Weights of a small GPT-style language model, trained from scratch on English Wikipedia.
Architecture: LayerNorm before each block, learned positions, biases, tied embeddings, normalized queries and keys.
Training: a variant of SOAP for these matrices, 367M tokens, 2983 steps.
Each number is 128 + 24 x the weight over its row's rms, rounded and kept within 0 to 255. Layers, rows and columns count from 0. Numbers have three digits each. The size before them is the row's rms in percent of the matrix's.

# up: layer 5 MLP up, 512x128, rms 0.308, rows 29-75, columns 64-127
# down: layer 5 MLP down (transposed), 512x128, rms 0.268, rows 29-74, columns 64-127
up29 094:137103123100098102129152133096116138128109137101100118150080158125117135106117165123131111165144117099103115125154133168132098142085182122129093172063116124081130090105149123161137118125131137
down29 099:127134127179141145105102144132123106147157106125146096155159154176141137137121148127125126154092140124106127117117112120121148140117136094150114149148181121138118136132106092106117169113140124
up30 106:088146157086159114151085111112095119120126060134152124092120120160118111133126111125120115144136094178126115131087145162123118141156140126121151108130135112124125115126100126108200128126131103
down30 097:149144121168095094148123153127146116100103125124149120114161157107114157143069195139119112157163140092136106145117158137144130140114081155117152118088084130134138176137126139132147132136147141
up31 093:159130150148122137117122140103124080092115108151093152107117154140161123109146142123152092159133092123132106157149130153187123102148116131118140111136130140150143146112129097074140094142087140
down31 086:090066149119085126089110118153107149150120109083112136117154097111147150146143148143130149124124123126168121113137134138126146138101103116110143109148116136134113137135107128168139170132150102
up32 130:166126184167155122142134164097138169117116138083147147153133142151121121137120120137136141121106138136112161092096135163122151171131149083141128158161152113122136126159143110134141100134137133
down32 086:133152116130134121150107159085160146124132148120140131142186148166125079115143150150134131139148147086127144108136123086103145138168148127156094152137131126135111127129153114157127099107125058
up33 117:113113125131111128113144102183116134103128127098119104135102154154133146151114096122126146137115112098155120118088141140124143117164088140108146145145157083123100122128169127115123124173169167
down33 080:184148122137120146150091135083153109108098118133182126151158153157094106138155136114122138114085125111156143099131134127114088121147112142103150168105135115154108172113122149181133129079129132
up34 099:133146085094141132160154143158113150105160094110148109136126172124141108148127102152195135118142144113134128139136122141121107090124161118122149100124141168096130163119113122121124133131152127
down34 103:143128121104096156156084131155133102092104118105117126155167138141151143172079120113177133146107135108121145122126108089131126160125140137151117110152147152109112157129114139117148143090117087
up35 101:122171117077136141140139188154108186143115141136131146062149109116188150100119118161134110122115152155121134157108145118151135146128144130141141153102100115149132171154118130121115134135137178
down35 106:094140135110111113162098109172202135132134151130138107117074154150155106114119133128112119187114153127154126123151071125125112119165108125150095122127122072167078118148114145143113119130159103
up36 091:104115110151172126136169101143105117124119120137105150129096115131088114134088165163103146163108145139137158139104129177166157124094128120066110141131125109073159134130125143152075138150152116
down36 084:165125123100154108154134131109133109141118145082122140116142107146124110067076169103123143142107111107093151099109131127100122107139141134132115112097116133125109072137198147163143127099075123
up37 105:169153152123135148146132142115148128133091133121109106101088147145120130173144100095111125136095133139132136118140104151110149140140102149095125088118157138117140098072131137112119111148135115
down37 110:176170103115155115148167158115146097123146130143133144105167138153173091115147143167177123170121150145112114104128116114112149135146141153168127146151129148162156080110150115103125163121136117
up38 094:151112122144107137096108120147174144067102175075123122096106127105105136116156117092109154115129127150119144135161084159137144153121143142132145146147116157124115137152134159121117171115079193
down38 100:119164154097100159109118147134139158102120141097127102140164122141167112132163128130093143152140123139148127171114092104125135078151097093109130125124131108140119111154120141138125100111064103
up39 096:104181153132137119126173107081126124146119130098105164116103116148147172123143100108108103146145124096123131111145112124119056136134139112118139142172109145101148114109096159115099121099164116
down39 080:122113125105134147126121129180134124084166130120137097128148123128120146103147138137140140146127156139080085091145112122155171131144169168135096129111131124164153142182117108137171158161120137
up40 095:125125095105129155147093108111123164127155125121151144119123088121143148129120103125130097151146160136123148134150119101127095167099126164115094117152105110139139141145130100148119125133175133
down40 102:145112112118090125128158116106111135139172112116121080123131135096205136092152093103142119142168099077108129135141111104099125136156137179106114142103102122123107098152159155120067108114094165
up41 083:121145087171139155149154153122102113125120148128154138192138138076131134073129129128128117168178090115127130140103090117139098117151147107124094132162122124126091102126119143131125187143148119
down41 094:139140132121125144147115064154106105138128111135159171131107152136131112110121147153118131138120133110125133123115112090169091121133104104084136108145125155159083092119153152121120176113116110
up42 088:128095083153120123152128143165112153161115129135137113158148114127097125116176180115150082134139107085163117075146083190123147101127112128156124151114144146121079071135152075162109156137115123
down42 090:093108115127159165141111143107145177169166142142109109148167146096153147110127142148134072119132132137135070082145109103142140103115117142154106150115158116147120158153148137127120132115161121
up43 103:112098150085124130139137168137098162122114181153157124112156125116177089117128156114137114142082130122125113115157138169126146111104117154125132148093127135140073114125166141136146126118113128
down43 102:112139176133124149098108131131089152173096114155125121149139142103107129109166141131103151175114106097165122122121147152169109158138152102137109153103105120133100124116108165136142140157135145
up44 116:137135176104150131108136130138122156108118115094133120137139137123089102130167161093113106125114133131075088157127133145155101137126144071150143147134131107110172138158133178117126148144124149
down44 109:126141131140153101086119141153125163114127088095113094145147115135108122102164146146088103112135110164117096132103127109133147116153127118162094140093117123082107132186128136151107138075129103
up45 093:124142148141108128089148152088149121122151119100108138108124133113103105113141127124130139176129106110145159156111155167140095101190120080128147129112159132139125110128105134155150174147111192
down45 090:135178107174075135138122113068137115104096084147117107161119109111146127124141150147155110140156132124153143110140122143131130127122140140097134096100119103140136156153132153143105144154108140
up46 103:135107114134091177164096138104091166100132148126114112153176113111099125181120129153086115142108101091116123163122104154120113150110153102168141138122152116076154134125135126102157116109100141
down46 109:126093094124094153111144141130128132128143139123080131127123114120110161103146139092088164112151115124126167164132126078137082123115126138157118160123118099142187182106103125151127160149125109
up47 101:128128132133182140155112119128139114099104112114138160103146123106154146142169167129128111099112123107143149143166118167157114129146167144111105171135111154155146121147112112145163107135114138
down47 092:140126137102085146129097140150169154128129154133105131127123125133141135144119136114137182127126140154157097080141122106115137109127078142149157124127149106131153161111103076117150136151134116
up48 094:153118063122061174139133121115130104112146110133125130142111122107096126112123145121129157168164131118128114082163155130120148103094117149109104108129155146145150114169098141173102128123150161
down48 095:149123074149103119099089158055090135132144123115118127139158154214155102094129151119110145161112157098091116112138162159134136123148154149110143118101114107146106119130114157162089109135160171
up49 097:134106116117177117121151097169134157108155185106117116092135149130114152139162134120133166095117161144136137119117086146170126107136169146103128129140137132147084136126133129138126176156104107
down49 110:116125118137120104123115141154132162088112153116157115124153157159149127120070121121124114098147127119142160114134120100151117116174183059099112129113121131122116143134149120122139127154130125
up50 088:114114145113154129125097106130108159133109110110086054073127094110126096124103139137119128124124150097159082144116125133140082116107137157117151136130106114124122135140082144109162088119111118
down50 106:100134145104132127126104119120150146108150135160149109127148105139078083150102154089151137141113155103163099150133098093131125110119135177124107088122110130130132117125142149086134162140131149
up51 088:102098155095124128096143133162154118105089108115141106123117127135153129110082147136143121129150131100128136107140125125175211080164107132169131173076144160121125109129134120161124123126159096
down51 104:072124139127111091142142127132138167123178169145135121178152153162153125086084130102182125149167063103101145148110164124101132110150138183132112159116123114139131103085155119147117140136130155
up52 109:114141113146130087109134146151147097147138145072156155154086112103134110124121137127095123118108125158131109098163130195097136153092119087087148115110123117144147105134133150128122067147102107
down52 089:118191116114126110146145128128131127144158108156117134134089092103109080125075145122128110153097083101131154110133144126124087125127121134105095129068096141155122147091143150181173052153096107
up53 101:156124150129141116104126082148158161132146128119140115119100147152149113149186090130101145086141132170102150105094116134131152119155094137155121080160122131116157061162166139124139132129136072
down53 088:140135088117116090182144146119102083144140128110118135141107128105125166106134138037137133174111140125157127114161086141162143121111128153113121167101140112141151140106138150164109092149142149
up54 097:178162112173119112108160165108143094097120174075101152151130162116136138096133088143130163119141109149103119128078122142089158132158109101098128154093141137143112162153125167106141128139097148
down54 095:137160166100112127189133123109127127117130109136129119131168108138118121162151108148150111108107132118167151127124115123126111105124135128165109099162182192088147111167143158076125143077106124
up55 082:124127164110119139159152086100146160156161119190107122141141152180141111146116134122143116129161129135155105105112120124137098117116158125138147108128152120146136098129114133116133152144080176
down55 096:115110116114131060159125117187143138101142145152144124129161120117102119115130124178100121149135141142118091105086099138157141152128079089154110118141094180134123148107115152102106131129153124
up56 114:151143135161124134095106174110111134125125155122132093122122161110168127102138137112082153124106138124180146156101150138120157180121138115094169122113129103095105113136166164107122131190175141
down56 087:145135148153201117138118199119166128114101106046108148125131146155116109141150076105111146117129098133116133158183139137168139135117138143118090129106078138105141165119146114140101082103159125
up57 093:098064100137121085136118125164123156114127115120142110170147145137092182111148113120120148134122127149107111165145109110128121210085122123173083115128136117158115076144136119151119121120130153
down57 097:123116134120146146089115116117212141108145145083114100125121146117138115144143101135119126103126110141107098128158159086081133141128129087144134115185114136156114137141121133128108124110149126
up58 103:128115127078106117124141128123101145091100163157117163114094183103142144095163128121141144119135141124182173120085113093118132139175148154136146118161120129151098110079140175147100175141155122
down58 105:124160131084118124131133147120121130122170114112086124170124135125107125112129144123180114146165109117087156135121117151158083110143156138136120178110147129102147130130144155100137142113140110
up59 100:111151138120145132123101124106142176132105131121176120123148116093156101145117154112152149104111144131126118125082115141121170149135100130059164168067128091106134110169118120129155137159131116
down59 099:174125122148177144129134126160109114170116107125117124101140166120093117126132116128110160103119096111159152160161128154127122162170149139179121126147100140099115110117139119151147117129172152
up60 102:118140082133136132152131148113158161111118122147123148152134106133140139149115157134159099117119085131154081128127139132118136093128154124131133102102113149154112087098118111154140091123118158
down60 101:134176115089142108195126113105134114105137147072146087150179142112163128143172159123134110113138103092137129184138106106147094125140166156101115122130086176107120111148104128161129147142112129
up61 099:127090149064128182127145096158155195084139139140128150145118134126131123116122132124135125138093122086099124126119122128156150144154144134131102115111099134135089112128158130135107177162157145
down61 112:102126131131143149178134103148174191106105088167095091108144134082125120125160112113118131131086130116157142107148110124143173128135123132122195119170112113139093074130163091108127148130145118
up62 089:127102089098097137169120093078153140118113133151102158151108196112136151145113161122175149077083098143146135124108127122121139149105186117144119133115117182108132129124155121106142146160123124
down62 116:160130111139098122138125121068156130130129135125113159117083186118159145093105179139175148075079133116167130129114118101155149125118135099130133135089139158114144174141152139119122120122131095
up63 094:124130132152147110134117151142121145128110138129088108120133155194151151103107155160151069120104065127101117147141103143160103140100161139133134116130124127163155142135157141142104123073110112
down63 084:100125154148146119133117138091141122129154097127142136097117134113090123131101134122090133134090114115122155139121108124140110146138084117145093095109117144119084123124132123108087126115122103
up64 092:139134118142113104145119129114160085127135121109132127156139166111114169110135083150139088117078075122130157156132118129126078113121173127160112156096130120141130111154151118116140116140134114
down64 085:131164152144170132123140163152097122137128130187100130122128118155120105127121124153129139119215145119102106115128150112147128123130121103126119149134098099128104135125150122113157153142082103
up65 101:098120161089117114125150155081101136161104169130087081128132114147139119137158147129119115143125100108118127178140110127110145122144136129125055131139113115141122130134150110126135109146140122
down65 085:155099114148113132149083134144124148083174110131143156117141149119129080101067101117132165133112137132172125067101107129128066126066108142127133122095111144138131131112132162118147139078120114
up66 120:120116109185115139119141131112107136124076119123117155124118124121114101150124121131162103116152140120116080086142117172117154106122086118132087103134100162121115097124085130134132156119137175
down66 123:115116117133170150130086153109117086139088112160115155138120150178117166124119094104155148150103150116119110140119122118102139117174132148170088143136103110097141136154110074119099145127163094
up67 089:165099152135138158083164155111119122103119130112152133126113078072146132153130107130114124158143114155082099096155105100078064103128150154164134079125147129125121109144088171139096142109155150
down67 090:147145189159132100082111102138160130147129142125148080098099145080120151105094136160111099152132108100129074123158086110113110159129122136129123180112144120139126166155122107117161135118108161
up68 101:106128174137125117143151168088129154143081104108126129145118148089143115152128133131133123128110148126070144122144146141131094186136128122126127175146161123170157145116124155162114146125155092
down68 101:163131141098187124124161126158133140102127099115102130141106132161113134155173105127147133110173128142132115136118153173090115169145124100176146117146130166139103088111167089144109134107139140
up69 109:111131125151061079120120145069124141138105165112145162134157144130153125087099099088106118155107106157133133114117130128151134145135088131152143145113117131128161137127127118092150146150097154
down69 116:106123133159127123104105098103150106136122153189132138151175139111101104160117169094168128203131147159131128134100114114116126175122060124124146139138155156130114128142141129116148110154100113
up70 107:134139136135062141073133125150082135103161104112163103119146116124121143126130113111123137116116143138126065086096112131119112117124121107122157089174090129078210103103127150098136134108152134
down70 093:162148108148116148115086141177165091156109124130108114111136126128118083129149180109104149142148105106139140127173106090129101152095115126122150159130128155120149142144149074141111133142125142
up71 101:131137119148142108134139149100157179185080110107133110144167132106134187122134130119157098111145162121076110147125148152162121118168113140094133117114130159159122117110119127152175100130160118
down71 092:143104140135170097169129149138159136162157097096154139114107141110108099109136141114143122086131150152157101085161124118125122114059123116135124151120120160110137136175171166127150098135091125
up72 088:135166132117143155123083129116109110127101147104106105140121092135115178166096123137136146100172161075114103152128109120117165103170141124129136134115111144123091073117138116123133129106112130
down72 103:149129107210113153120128137114107166089081120144099108125118134102160108140078171109128121165142128130087108126135116137112123115134106126104165105160134162159105146112138147167133143152132148
up73 129:097144099153082122047145197144128123127136145077128126109159116127091145076141132144132131150106117093105098099136113146131097134103115119094212113115102120122117090130143109116155124127141195
down73 118:121166099117118145126125154141173128146115107136135126136148114136073134133124091132137137168127115080113130122166137120141105123119136132106123111111138120135132122105138130096139090119152118
up74 093:142149165132168158159071119117109114162144125089101150153138145131102127144152122109105077144118141112141161159107124132157111128106168127136125145114129132143095132116132167117129162146169132
down74 084:137123111138132097137202139142137131140082123138122123096118108134099115111130147150141175117145118147102098111126100143092127144101105122107101106116115143084100139151099138139123059113087136
up75 101:197128118169173179116117118087097124135087137144094112141084129108104114162116100139120113127133095110158120105148118122127134151108107107119143161121130129155129098153151107112128111123114147